python train.py --num_key_value_heads=1 --head_dim=128 --norm="layernorm" --positions="rope" --tie_word_embeddings=false --init_std_o=0.0 --init_std_up=0.0247 --max_grad_norm=0.5 --decay_fraction=0.925 --decay_shape="linear" --final_lr_fraction=0.0
Each number is 128 + 24 x the weight over its row's rms, rounded and kept within 0 to 255. Layers, rows and columns count from 0. The size above them is the row's rms in percent of the matrix's.

# layer 7 MLP down (transposed), 704x256, rms 0.187, rows 12-15, columns 0-127
size [105 104 103 100]
[[127 118 149 127 120 106 147 183 169 161 156 141  96 103 142  92 112 123 192 151 126 136 105 131 115 144 108 162 119 142 109 135 170 163 175 139 144 120 111 109 178 138 141 153 123 150 126 127 164 150 108 157 109 158 115 103 115 140 138 162 139 114  98 125  99 132 137 133  98 119 109  90 116 165 165 142 123  99 128  99 117 154 126 153 149 128 152 137 129  91  84 139 128 153 115 154 148 138 121 115 111 154 126 161 136 157 159 134 129 132  94 135  94  84  94  98 188 162 129 100  99 120 152 134 109  84 108 142]
 [152 136 131 140 137 122 117 155 115 153 149 126 118 157 144 120  94 110 176 145 127 102 131 127 110 173 118 109 170 143 118 110 185 137 148 103 164 122  93 170 116 153 114 107 134 137 157  83 154  82 129 149 143 122 129 157 187 164 101 111 124  69 131 125 130 111 117 133 149  95 137 108 101 130 110 154 118 183 121 133 115 134 126 172 102 152 159 124 125 123 165  96 135  98  95 129 156 137 110 150 128 153 140 118 148 122 132  78 146  92 125 103 130 107 129 109 159 117 130 129  75 135  82 115 105 138 146 156]
 [ 82  62 106 133 161 139 128 137 124 141 131 163 162 149  84 130 174 104 139 158  99 121 104 146 139 127 102 116 135 170 134 142 129 140 109 126 132 174 106 117 107 140 112 123 123 141 165 144 127 153 124 116 125  77 118 138 119 106 153 137 104 120  91 161 126 105 176 123 166 105  79 111  75 138 126 109 128 121 115 114  89 109 144 116 105 165  94 112 173 155 125 136 139 113 161 126  74 134 103 116 119 112 113 113 140 153 148 104  95  83  95 186 164 114 133 112 118  89 123 133 112 151 181 111 121 110 157  77]
 [135 112 137 145  98 176 109 153 103 113 118 123 100 153 126 106 134 131 122 114 101 135 151 148  97 129 120 103 140 148 123 155 117 189  93 144 126  92  65 146  89 125 123 118 128 124 139 126 114 157 136  98  78 101 112 114 128 110 178 101 119 117 135 119 129 152 120 114 114 146 121 105 139 155 155 154 145 155 146 113 148 106 132 143 157 153 118 137 175 132 119 160 118 147 116 123  87 156 130 145 119 144 118 142 106 131 123 133 136 121 113 165 110 150 106 120 157 139 124 175 102  71 135 146 108 170 176 129]]
# layer 7 MLP gate, 704x256, rms 0.194, rows 13-16, columns 0-127
size [108  99  97  98]
[[142 140 141 182 146 103 144 150 177 142 104 171 131 111 102 104 106 134 127 111  86 146 144 162  94 128 116 118 122 142 133  95 146 130 121 123 156 111 144 108 117 135  77 142 113 120 153 117 111 152 154 120  82 128 111 143 137 167 130 135 146  86 117 112 105 151  94 116 159 149  99 163 106 104 162 157 111 174 168  99 152 115  95 176 135  87 120 139 108 201 137 161 127 102 167 104 147 127 146 125 149 146  89  93 102 112 123 139 105 141  99 140 142  92 143 140 138 142 105 142 121 142 113 139 157 117 153 138]
 [116 118 111 129 152 133 122 120 140 123 120 127 106 125 108 111  81 123  73 151 126 107 137 118 177 176 125 148 105 152 127 150 112 114  97 127 133 131 126 127 166 104 128  86  93 183 113 157 109 158 139 136 101 161 126  93 137 168 102 115 126 147 162 115 136 152 103 103 139  90 129 128 106 162 145 124 138 165 157 143  68 174 105 133 120 121 150 149 153 131 126 117  97 108 129 104 120 119 130 148 110 111 117  93 157 124 146  86 166 134 156 141 157 168 145  98 168 115 112 118  99 116 163 120 102 109 122  68]
 [159 102 149 117 122 180 106 130 133 158 137  99  92 129 106 111 132 109 158 121 142 115 134 133 140 138 126 116 118 134 155 162 162 154 161 129 107 143 146  92 174 111 167 165  99  93 128 151 120 124 154 167 123 144 105  96 150 188 144 136 155 138 136 114 107 123 162  69  88 175 145 104 111 127  87  91 181 105 112 162 172 112 139 116  67 128 134 121 129  93 131 101 100 161  91 140 103 125 100 129 106 129 135 133 117 149 141 147 107 140 129  90  85 169 162 133 124  99 123  98 163 148 148 116 182 144 128  89]
 [101 125 171 134 105 177 154 157 141 110 162 110 134 127 124 138 119 114 110 112 136 159 149 152 146 122 111 155 106 115 154 123 124  98 113 138  63  92  86 113  99 139 121  89 131 106 172  94  83 150 113  70 131 133 143 112 103 116 146 118 124 126 106 121 111 128 128 114  97 131 131 111 111 144 124 112  83 126 155 145 133 160 109 111 186  70 115 160 169 167 123 158 148 107 123 115 152 141 130 149 128 106  86 121 139 124 148 106 123 117 160 110 108  98 105  92 137 124 130 109  82  62 116 114 120 125  92 143]]
# layer 7 MLP up, 704x256, rms 0.197, rows 13-15, columns 0-127
size [104 103 100]
[[135 128 108 111 119 111 171 139 135 112 123 152 107 167 126 209 129 121 133 157 118 107 146 146 119 192 146 123 119 141 116 122 159  94 136 126 142 108 125 163 165 167 120 115 119 153  93 115 100 127 100  73 119  92 137 103 124 127 118 137 160 145 142 120 102 119 100 120 150 121 135  88 166 156 101 159 127 131 116 143 100 124 131 112  89 120 111 121 113 125  84 105 126 123 140 177 111  86 111 124 174 121 106 125 179 149 141 106 103 144 146  98 123 169 126 112 140 124 130 105 124 109 102  88 113 106 143 103]
 [137 159 126 116 140 114 123 154 135 128 114 145 109 131 128 163 161 157 145 127  97 102 121 128  47 130 180  89 114 142 116 129 142 120 154 107 145 127 158 118 146 134 104 122 122 160 105 120 149 113 143 129 164 108 137 116 119 159 146 165  74 124 129 114  90 126 123 152 135 126 133 148 136 131  98 113 147 185  76 162 136 110 117  89 131 113 145 125 136 122  89 145  92 126 152 123 117 124 122 138 125 135 107 154 115 154 143 110 154 120 126 163 133 173 102 136 146 141 117 204 177 136  88  93 101  93 180 130]
 [110 135  98 107 151 161 143 111 108  87 153 153 128 112 108 116 133 106 103 152 120 148 166 143 130 127 118 169 118 139 121 127 161 169  91 116 105 166 105 166 129 121 111 122 127 119 125  77 119 130 117 108 113 183 128 145  94 116 167 102  63 154 178 181  88 146  94 106 126 145 116 115 121 188 128 145 114 123 133 138 139 111  85 107 113 134 145 120 130 134 154 130 142 153 154 163 101 108 128 118 110 106 114  91 132  98 156 141 122 131 143 130 142 117 103 127  97 114 100 156 147 105 136 118 155 136 134 142]]